From a checkpoint of a small transformer trained on Wikipedia: 3446 steps.
Each number is 128 + 24 x the weight over its row's rms, rounded and kept within 0 to 255. Layers, rows and columns count from 0. Numbers have three digits each. The size before them is the row's rms in percent of the matrix's.

# down: layer 3 MLP down (transposed), 384x96, rms 0.245, rows 333-383, columns 0-95
# up: layer 3 MLP up, 384x96, rms 0.29, rows 334-383, columns 0-95
down333 094:104196122124188136136118103096134118125103132099098088132123145097163152160110116171114170129118083112125143119119096126085151166118112099125136136099102089128123147152104103157136155166100115144125126154103110131080105130109119134123127141141102150117121090118121114115112090093092122108
up334 102:153146143121104091139115131165158114123146160112104134134120086105075139131079139106118104152139110133144135104177081162133135116176116112156117136107116151142156155166145096116130103115122112116137128149120127116136088161097091125146128093099133149084128130152171089142097144175157113113
down334 101:119137160109124146141173130092170100149108143103118118117132159140176141132104139143114122126112089145128161119158135112156130120142095116088150148093156109130144097143111174102065143170087129121119138148145113142134143163134109130164121122137144084141099132122094177105114094128117184115
up335 103:121119120155123105129118148155079144146127143162094169147074134080108129121121141147124104139132124109059135132106123099126148134115168141148111135131111126178106151119090142121176149163120128108123156128095125157147096131167111101155140114112085129122089146149135107128101163149156142175
down335 097:141161117126140131145112120135142122152087120142115115138100135116106127154092134083138122113177121145159136136140146195170126118163096138108138124109136129094143143113114125133105080077121124120113094151128169109110129131126090185109111090117130122117093068083095105151132135110096125104
up336 093:189152147116094145115103102159131076138141180144161187116133133127152125131122130079149181139121139110159137157107094133143114111145125115113174173119135142122113131130123131093115108157104144129145085120110139123091158145132133096117075145099153124158145152128149137142114109096149121145
down336 074:131135140154160128141162172113121135134090091131109089137117125109107166082126137144101125100085090118147099090149124115142121161145154116129097121148115130108165121083147171166184131101141146172114142114136086139164112131093112144167098089115153116099116098116111126117124107133149119126
up337 097:142091154144112135130128091146118103117124141147114133093140111079117103153160175152104119127101111116141123121118158125136115164057152117151126143144124131160148135123149109128198144103119122144119159123129111124168135160131174129107086125125142121120135100151109052138112149159110172125
down337 091:130162170150135148135137121100120106101100110155150146150136109187130153164086136127136136169122189104108127125135087134134114098144102121098118134121104114115146129167145128106102124102093119130179112121177129184115139114126098124125124133083172121108088143110088132121101105117147123153
up338 103:144111095113126150130120163118105116116126099111121098180118116130150107163173129127093142088147167128128154137159146148084133126109145121112115122097113124181119125077130099115104112129074145131123099137111097147122120091107118125127196119148127141127117093114135153127208134138127145148
down338 089:095111124129164157165090093148097106105121080111140148136179093142154145100147110132142140118108157145152147113125105117135132158107129095136108152129159143121168137122124104122147150087142096089135192158128144130103103160118129097150091108131085142105138128131159168149123137128154095092
up339 104:131134113162102099120169167125141096129187166154120102145119182173147151145107116161114088117142102133136149152131141121101113120125096118116097119127113129113160089140125157100142135142141088182115147121121123081174120119140114121107152121119111151126103136112162128143168143121150176169
down339 099:148143144129140126111124174126097138134097140090177135138121116081129134140129096136092137118125112134093154111109118152132168126071059127145126183146150157101145157126111112146113091124149109148154111115100144152160163107101115121142135162112141095141144096155096140105110121087103099126
up340 088:154125118150124125101118160097151170165137113094127152115122175106088113174152081152161170116097143096126125162149100150099152130179134159127128163183121159135125146124131138117130147096145113116131125123120104121117129115130155097148089122115155144131108166124099087120094168099140126144
down340 091:098131118119136175155132155138159159144135111087150115101091118173094159100120096170147110114147108168130111123125150120135125124119122112049107076152143175146149152133131138152139126105119136128152096140129156157140095138108121111154130093157140151116162108142170117106086125139117136152
up341 097:158136111085085118116144134095074164160146115122148086061118135114122114144126154138169144118152150123139122130138132144181162122158105118140123140117111132104114101173125154098173120114157105134139112150125128111138091150130159103107159124101124144156102122107129097111174114078150124147
down341 101:104161135116132112146130146163147154115147114141130150117106148115132093130160167098109143148160127121123138097114139153120128114119107099104100082116099137132152136122111123145073111111150137158167148111171142110097106060133147143193078153104142147097175153131151159105126148117130112129
up342 104:147165136114088131103135109129113128143190136162142126110106130097124111141173138100110093146101112145134127182134177134105134118128097093102079157110120128106114107118176094124127134127145125119120142135135116093164143147147104177153113164093096116154099140115167110151146133125175138149
down342 103:137161127119161127125139115103067111124091137138142124121103176145161106106074161136188128119104144107125149115095117122103102088152131180131164129164090120132127148138130144126122131113104183133135134116147148143156105104080083137106120110101148094112152167149136133131128137133101141155
up343 114:134107126148064140072122143126154134083108102152165170120143144149154134139122132112096135123155139125115107136137081148132134127151119084133149157144159134118142143140116105086124115116114147136123150156124125133104115114110143166069148079126162116166124164112145134077137088119093100164
down343 099:105163155089169106151140085131133085152145129144111111175107127106137095142124142159163155094119124116140126134149094127112149135107135116136157129142070130129095135134123124161150109135119161102116161130170119118148175145130120123189121144114121069140129159096158099101147114107156097133
up344 096:142160122120113129149101116076100103126105128109126134112111137131160130124167147132152175105166155119134137119125160133090116140146120146216131099134136122161154119123127126103119132126133132174114111089133114109160087135121141157087120138105142133127118125125081110165200161111101138105
down344 089:149144153106122099112132146122118103130165169107111126131117156153114186130155089171133142167121116137155118121146145136136064186117142123128099129096137112066170141129168111141111106146113152094135151156135160091129107110119123144113106145130119080154117116118165122128102104131158099141
up345 093:143100078122134126139122088084111135132145153102118157162167114166183122124131124139117116136166143123118074150113135131108145130097129110129142069086165142110138137165140105106094102092156104117141128124120156112096131100132110105094157149156143121143120150093147102120157110105083099144
down345 097:113124122132141135082107113154146135157137099125108125181089154131105130148131126081144131131153078167139141091126169138099084071116163148118109159157128146126142168137164158124109099105139107097124119145131131105159133105162098105125120155142121108114127116179166120111126090128151093126
up346 090:129125151123085174178157138101086172124124163102151152128180121138146134115101094129145156108089111112097144108163140077141105135150106096128103095102132151107113173138145123129106156100126103113146137108137132152120133123130118153097144114139109109151134099082120088176126122129103160137
down346 105:107123138161110122157148093104132140148130136163112159106108106098116140117127149090111155145155113133099127145099113137137161132175158134151115166126155129092126115139167115096133163150103126108103128139124098103112118128077107119116163182138131176179124078152110161123117154157127090158
up347 099:130134153107161125097129155148142073106081161117089110116130127171124128157134143127148111160174094122142144175088132129094137135112082140172123137172117104150155078122135124097094132136125110152127171103118166121133102118109106154111153104163140133124140134105129129109147114158101168133
down347 096:144133088149140117124105109150124106159137144125166111145139177137113080164133155114151147117168083123127190117083114142123145186105135128134142125103131115102145153165138131098125131146092173129143123124137176134161116119111164156165113151134145121147115115148093134079166135136103142136
up348 093:153126125115132179133147116179146133179125101138095109134126107174160108126135123136132083129149178136186096166127130119125117139110145148138103173127135131148152097116105149088139115116162120127142112132153169152154071135116125148103134138132154098126094125142169178118121089138103134122
down348 096:136131094146145124109129152131155135083110177105132180122128153193150162097135084150093125135128105182110130142122127121129117148106131158138131128126114146097121118093122141102133138123144115144121122148104138084115100195130131133147104122090101112140119099194139145088136091138119149138
up349 102:130130135117137117106136124103124133138132133134090150120104168126133134095116135157110158135143159157118163108157121104116138095112125154125120163145137158143072130121152154131135164107122159127152166076110104167130100128115121138143117137121121099026165155132160081151146130163139141100
down349 099:124096115090182138132100150123121127139127119118179141149127165154145133150146168114116140184139104075130140133128137156143176136160127122125109149148096074108164132160113150122146135116106153130138134158175162092146121155115096124120147135137081121107121140157106142120144132171154126173
up350 118:133094100100103122124141096094129124110131116188138161130128152117130056134149148175126120151149117142077093141113150156103144148110124162101159135139141167121115131126161111128125138117160166092129154085102110162119129158136120152107113078104142146102145141147085096110130116121116151107
down350 130:126148115096109152136125128092102115171153119109135177171136089140095165138123129136115138145131113110118112124155086115083113152115159180123117169117167149134148119134062116147105135102133163129112132132131104142141140129114168111141164107100144143148140147115102150139106089149106091073
up351 088:122095118105169125144105149164167122115138104157179114082125123145132117155151126127128106131123122109167130111134113142107108092152114115117130149161119093113132098071123099138173128121125132117138145122109123117166082163143108141103102117095162154085108108089155133142152163178100099103
down351 090:131129148112085125159144089171104159098139134123079145131125117153131111101143106102141108111165165089128136155135114113104135110133168164125128147119146112150106135170129074100121148122095154115108123127101076128096136155100193121126124160140122091144121104182129140140122111123148099107
up352 091:131117145117113090163143138096118122098109132076131157126125162146114193116141095169147145134111096122095187154103124169112109142114123147112089155138116135150102105134144111126092122153127143074113125131122123139125129125184137121146139120104118150096136139141074123178128128108172108145
down352 090:061153104161111142123124110166151112167159109138147123147127132094157116116127094118132114146145117123124099089096104101127108102121154131106154151156124148118157121108131140137149174085064121109097148152126145139132123135102126172129134109158108129138090110099137113080070122136143139091
up353 089:094119097115100117129139143132109122095115159074140116131142138140137187092123152141090114161111111146123137147177107148102134155101162201110111159110117174145124150122157125135114129122174127127112147096132140132119163123170113083132176125123152137124114129137134159137166118166099112123
down353 086:108103136144144111089114136105120124146160160154136173153121182138098159142115160137145182158074120135142172161179108099111122134136158126133174142122172129141132127132081171112149141118169143128136121138142134115112138093108117102135143150147077146127122142128113099103152089127124142114
up354 108:143130148103108165071124117137117121140113110139098119144154078145110134105121159163122071140145135117141099181124090136099168157141104091159137115160170156111112111126168146142132128137156143103166120152119105154142112099145101132095151097142181145107157156135153117147125098136123126135
down354 101:126114113167128133119144163141130096111078116125159078128100127136102107105146129146134113152129144150183119108107153124165100128109092099117122149132119104102106169125167143155141104166101151140081098122157124118116129144119122126097114131196100159121161131153114084108139125079144109151
up355 101:125116171125127130114145102103144109118095173101131114166070129113100182147109131163121163131128101130102103160152167164155118152136141096138096136110119108129162169107095102153086125141113133168120140143125084137128119107104150105146118085138104162118121119147134168163129154158132137109
down355 109:125143122092103170125092100165121119097108115097179120115115152149132124102141126094151093122111135156121151110156138099145128125121147102148123124142121127118141149109112094124146156139182101141104137186125130134138155130059163103122160168130111112117135157094145141147166161124136083175
up356 096:158137108193088133093122129127097078074146163115114124133149099144097103141117167117113123157124128119135147139082133130145135122132166111120133133089128147131145112141109130124115109160099088093107100108133094145166164116130154129126152123144075100133131114128106087161101106158130175137
down356 128:109079105189126144128150157153109130128139128122104135129154113095088136152150123172108115125097133125107110081142141141110145124130064110103159056136122167105096127119110154106145120153117133134147097145083115136103161118118138121157111169111115114139144132131086139133118099133134163165
up357 106:152036110101139112123140124110117152137128133148114112139113157155151092130125113174139147117147137145123062095104102147105102139160126114084121158125117114113095139126123174151157115155139117103137121133122164088162131138115135130127135115118113158183146123082094103153126109093128136134
down357 096:135159106127144146128094086141158108145110123129163155152145121094107144079152127082103131093157111152163143154107105140151141126139125172181124132084139141139160091141125129166099148118144145146111152176156098172103162141138153111115115106139184113167130140152159126127141136126126131119
up358 118:083129131129163169129123114175120122151137181122165156093113124143161180112096131117141108128119107162122132137093163170114109146108100122128134113144148137157138136154122134092159115154146110097164120098146100100157130182132161116119105110077136144175131128151149118104104145108113117156
down358 121:138095103147127104117137133118150092123090178140142100132117122126114122094110097104089109103131123132116113144126159134141117113150137132143124094114165150108135131180132084137181124185133113109120098109155099103136082107147139087166137133090112127161128144152168092105149085161151117137
up359 100:125104111131123146109141121121125143168129107180101120118141163168122135122145121104123126154110156102097076162164119119142139123077159072109123113131133096121170175090119148124137104115171157121122097136118127114105140124130102147098120106082168107123104134104141149189126132109127115084
down359 098:086111150135134174142141111153164119109106132132139126118136130144105121113117068126112153111172142172122133099113140094116170090163136117092167123134108153122173117155103148191133124120163156114116118108114095153107109171109155109156103131129175116102136140144131156151123114110158159125
up360 090:164155105146162136158140120148165113132127122175144131121093111164167122131161143080158121116150138089142111117152116149158139113174109169135157166125129162095103112106100155131123123107149090154113160134108096142143138112112121100112148068108144131158100126114121148140140108169088139105
down360 093:099156142114106109114146156096140119083119153146104174126164143118131148107129123129116142119096170162153111097138086142094136132150105101166172173159143133146106128099146130104107134127108132133141123125113110111150108114094152148193120117108128128090087148165142109119121197141107146130
up361 089:163168100174120136119118116117127127147070160147131159151146167107135094143142143136115195132103155122122146103146139069117135133148113054124151152123117117117114147093122084122106140135131131125145144115110098167115118106140155122125130150101154159146146139121124153141133145070112104152
down361 102:117146128129133174132122174148119125106168120114154111120135143117136137172088125135199050125141115124096102144147117122064145086145093146140143154120127159127107098118133150114136199127127125105157122110132130123142154120102142120160128133104133138131137133116117085113101143092112122095
up362 104:109116143167123126143140139145135087180104160130136169121161115117156098137087139132146120137125143129152154153151174076148129122190135124130107148111077168115125120122111110152103140170098103144083119129152136158151128088115098113106147127131104169147079102150153125143145132140114106124
down362 096:149178116090142111118113151091172137107153110146097129141122149128132105155136087096141088130154141128095143143151152118148118136081127105136112101124148139132091140117178128178112142136196158120117148115127138114159128133150137189146095155181143128144147111137125135161117116095151125126
up363 079:157164130123133107129119139155141125145147154120162113117133076130123140154132108127131167105123117111159162133119115100102117109141099107101110096094150110173151171166107074124135143109123126122125100093138110128170124102153103119126151165120104123107180140186118140150141120082089089159
down363 083:119125151178108115090141127157161121126125142098143139132139135150135123132169143126084149083124148162135101141121123087124087124084089091116140118160136148115120119120092097167130128139127137069138131154172180131123123168122084139092138104174102140132132133119146140153120095136124080141
up364 128:127109094082085146112120071103166143148106094068137170153144121116101164113132157151137106175115148121135104113143101098139104138110141128140124120094166142113119173118177110107135145130179091145119146120151141125116130126080127131100142135139103148131080122134118161140157111136119133121
down364 123:131153107158145125148165136096076096168108122164107109113133130153151178099111080148136152114135137127142145128128120115188125143124173136134149132109082159151176136112126129152129144070125130134125124082134160119147115149140089103127124119104134189110156131120121141122121125173147154122
up365 089:127119094092114077147125125117172110165159157140120100124130132114140156097110169125130120173153154148105192094124124131159096114114123093159108115140099139115077110156121103122122106116100156146151092128166102104150149106132143121114114144101114141144125123102132117166142112183129106091
down365 096:151109136168143147098151181110113145127078150137153125092133194147140120144072108162130113168109105140113143120116149140138134105143147132113113156088175124151165127128159082111112127074094123145119159141113148116128135106105110148139124110165128109104174113130128142097108148115153113125
up366 101:131136160171141113108134117148102121097153117162122123122108129104164147143141093111104142127062128135087120175134144125124159114112123142078104141128121144158117085127147103109124113137142137155136157079154097146117175139143163099094144109121158106143180109140123099116149181095108121124
down366 099:146131130100137168098163086131106127106137164132148108134151174105130107103085110119123137129131144111149135106123117099131125116100113111144168126156139148131146129148161147119109125100136144147156144063143130099114141134149089126107085123062145148107162154106120167169136155132152127064
up367 104:133121124176171132093092154135130109141109126146147100119135116131123134154107116143116114132153141164151106096122126113119172131119114055138126116136145129146153120115135144141131115126115074108116169125036123146146093152072142125135146139142091153111115118112084131138141164156095111124
down367 095:130125119112099159180137118093182152142123099135139182140147141133135135106109185149158164129132106130116142158160093133174108132150131150147121157157125090115128105155155130158137146120165164163149082145132161128117123099143137156165102168119139158127100124146150110123125155134135088115
up368 107:146152098091129126149114110185153101141152134140174140108107146136140135121101142140127101178125160139130102081116162150182163115147149102109129132097112154119135144176155116106103106126122094098143150099123095084136123167134130110103094102114130172138140108132140145133133164120127122075
down368 111:113099107156118092138175109094164149137123125132151157130118065144088089114123147129110122172129120157131149120106150139147117144101132115124146178129149112105105084104145151110118149118168110158131129105118102115133104137140079135114123112089129145127132180119107187163141124150162092117
up369 118:148097098157116108182109151149080140092168110121126112162118129166138092128159131099145117116147155144141156155089136107119142153120063174097124090118104141140107128144134120080179124068119153120152133142111110113129140122106142125124155104151137118156123142125078129144113114126139138146
down369 113:171135134116161071135136110131140151112153162131154129157095121114142103135108129121154107183123112104133092136147140061127134102150144161150117103121134128124078119108119111108163121096099115088162129101121122145118147153133130128163116174118082122140084112192115151162114123129127132136
up370 102:137151129129112141127114129116115124168115147151148151073140141137149138090135120122169127153132139112135139139118096133114089127135107123118191122156144119158106151111143122103106122126120154157178112124121145137120117136147168158070079161069164138137072132121079111151126128136140077150
down370 103:131134105106161135105173162164135085135114152123146114133113091126155172121156109111166122130139111103158158114136102171157141135129137161119137118145143102140138164140156147131098177130144117164169129110152138138158132122157141143202128170111126136109091078117117103111103133112117090119
up371 098:154143148165114136126137123129101090102120104130117154139149098155111145172133113105173155150140133122136110106115132125165097163136132097150112110083108136128133107151097144129138109117119166112154097089206094101143121151134100117132107172144087128131142148144172128148091152129099098162
down371 095:155119145105090124145130145128121085145125131122093108107159136171130110136128108104145125098098111120134083122082136149192122105109126135149100139131142133121131109136096153160147140179141154121097140086153092131148172145119173141167135119136178103138083115122108149140115110119160098083
up372 098:116112141096127107123139136091128162143157123137092116155139142176097111130136156148104116129137113119141095156096115081140134130097129084133056119134118104155135148112146152173150091087151139153115143122139141141132106130134098160110115097137138142129065193103157131134120146170134129121
down372 106:172123136102182151107154111117191116104155137099114143138144129133143129146096106069124096130117132140122111114193116137129143152121086156110146158123088112135111137152169124125128119115127078120132134101144108137147115155088156166103127130114112150127205105135111128138125136135113117154
up373 081:099144143086112131128126130088151136120134134125179121126153141115143127136139107103162119135161123121094116164143161164132106124137154177147141086105108108163090118105111145094154138075124122140114149079095161137104111094162147142095125155135119152117132153140158188095106130125086126156
down373 101:152134124112092147117135182079148118143155094152154125139176093063126135122126096130141153112126186128133145169110128121141137110159123118104125129134157112160104161059125154100141134143119117119123111103160134105114113104173154175160136108122129161135148113122141121142100094124150126125
up374 110:166123119083092129140066120137103085145141149155145128171152091106150132099125096150135132125142173136093157100114140140151115121153122085102118114110168134178156139166106140141144098100160144133123132162093130107140122124119152135137110126125162147131092146126136112116132143100085185132
down374 099:108123136167112140098175102103149123110151114127149085101098156112125105168108169133139124177125102125104147140134164092117103160159137145117143140157115125103067125145133088110127143152152106140130134079128157178162086119145115117141143098148157107139125152157136114147161121143137089147
up375 102:131142108093168130141148164130101136137136128116120172150123176116148114136161116091123134138127138109110114155136125169133066108129085101090154138106124192127140098153134101110144119119180122127133117112142122143159088149134109083112179128145129142108119099170113159154161123128138088122
down375 108:084108078097129119161150125102082146160102128144092126121149161118130101120118110092100161100127123140107133119116123163136125119101086123096145151124113164095192102127138117135146159162107097110166105164145141092128140127108145115160132123115169147164166162117125116141115117084128119134
up376 091:114121129129113148116145102089138143153108107130149132183084129156137162160121131113114082131119112135133127117097115091154110139108116143145076158121162131133135129132108079096156164096094101131125092137135137157157083139112122111112151134109123164099105146090128176146103104185124147092
down376 092:094154102159131152166093138176130162146123100121138124137164117125105130139141117146105188119158159100110106163107163201093149124153138118112165111098094126108146139119116119153110107116115148118110120137129156103128132083104123122159092143174127128112094116147143104150174136124124153130
up377 085:153121139101104136092173146120140107146117151121131140168134117165114143111117145106100172130127146147111143117115160110147182139155133114158100141150093138135120084137149121132120130112127125096121134135114105136139153121151116075132167184143086101117108155138134162132057114182147158101
down377 099:136099129135116090118136119150121134098116114079121104128173100115087141146152133137084108156123083126094110127119129109149122145110093156124103117114162125153161070137128120178121144159074160143092146070139148102127149139124122138146145083122175121155129096151114132107142140107137105116
up378 088:137130109169101117107060124133121127153128131166160114096150115121121131140143161122125144160116152153137114110155114094125169134085141132124128091133152158142169131116125098090153136103122118138137127128127082082149094152128136109086133065146161084121133157077145091099143126136120145128
down378 091:143170142105161131141138119135145117151114137140145128158125112120104107147067148162106174114164132111161098115148152122126110131124176106167139144157131114094106116127122136159128129099120097145102126094139141107124162086114114089169097138105146156078152074131117150136116151162080110142
up379 090:107155119166132132137104110166168116140149119130151129132116107177077094127160120114135089148105121150155144131150118122152154186154072126081134138178104151129128134133130148149121121142115119136147128155100116095134108187086064141116097112124117137149117119136110138098131092102134136125
down379 089:149131184110125149130121127133100125142149116139106155131142159134136175092108118160122152130127140111139177159138110098154095087135137155161113166109135124166109146110125093121109130122162130125130143137076087173143074108164165159106136121141163166143113127129138119161166104152141127099
up380 099:105135086065117149126154115146190133153151113149121165147121141122117133102098129099127104131129101164113145099141153129134122106102127118131075120140152154144102126126127145095146129149113103164159135084113133122136108141145206150106117088135096128155157136135106122102140186149128148142
down380 105:118090127113136120101117123196187146106116138142134140147105144109155131126112149134111141157154135095123118160116178137114172139163092155071161124166123150068183131128138169098119110133125163110120146117121119112108124100148133081132113116126129132110128118117143094111104116112117158109
up381 124:099102094086118109113167138137209108144140108147134118150135116185137121119139160151131083122119162131144117118127177157155118136151153148133115124127147106148156124140134129090107120114134122128065158133143108139100134147142109136150158133137124158123100143146125142151116091169084166086
down381 095:138169143196117077142129120109118091120102152105131099112115106103102126149089106131117122114106076174137096102094087112122120119152092131126167089121148147107141162116142147132130098153097115134142098136110115107145097150143124137152121145075138150147165109139134123102159130103170131125
up382 101:110106144170116138151086062104095128105141180140135156143158117156108106143140131126132132144068159112136129167061136141109115101098116144094123108151133133143117174107127132158116123168176162127120117132127114132102177151146166131107143155124136088115125126129103132120105116118145136135
down382 097:176137125126122137052167107130159139110123118161127127131109110110140138131164142118188104098109133134145149111103103127177140112122156125150096145135127121095086106140051110116149142119107132089125144117130112125105130146120157085168161121059122107126111134142114126127120131142116112123
up383 105:141137116097095128125088130115083109162107148188144101154139099149147135109134103168101150133133171128121103097110125128146138126095136148100128101151137136149130176105110129143130141127129165076151093091099126123105095139142156131104133066094132117098153151108131135126077173137131131124
down383 095:126151130151113128119090150117159116136131152181148174137150120159162117168140137134121144088125153126133097154163088123094093088098119190140139133128154160135139113134158134145102124160159064146122176145114103119137124119125105140149160145073124132121095119145120109124119124123160113099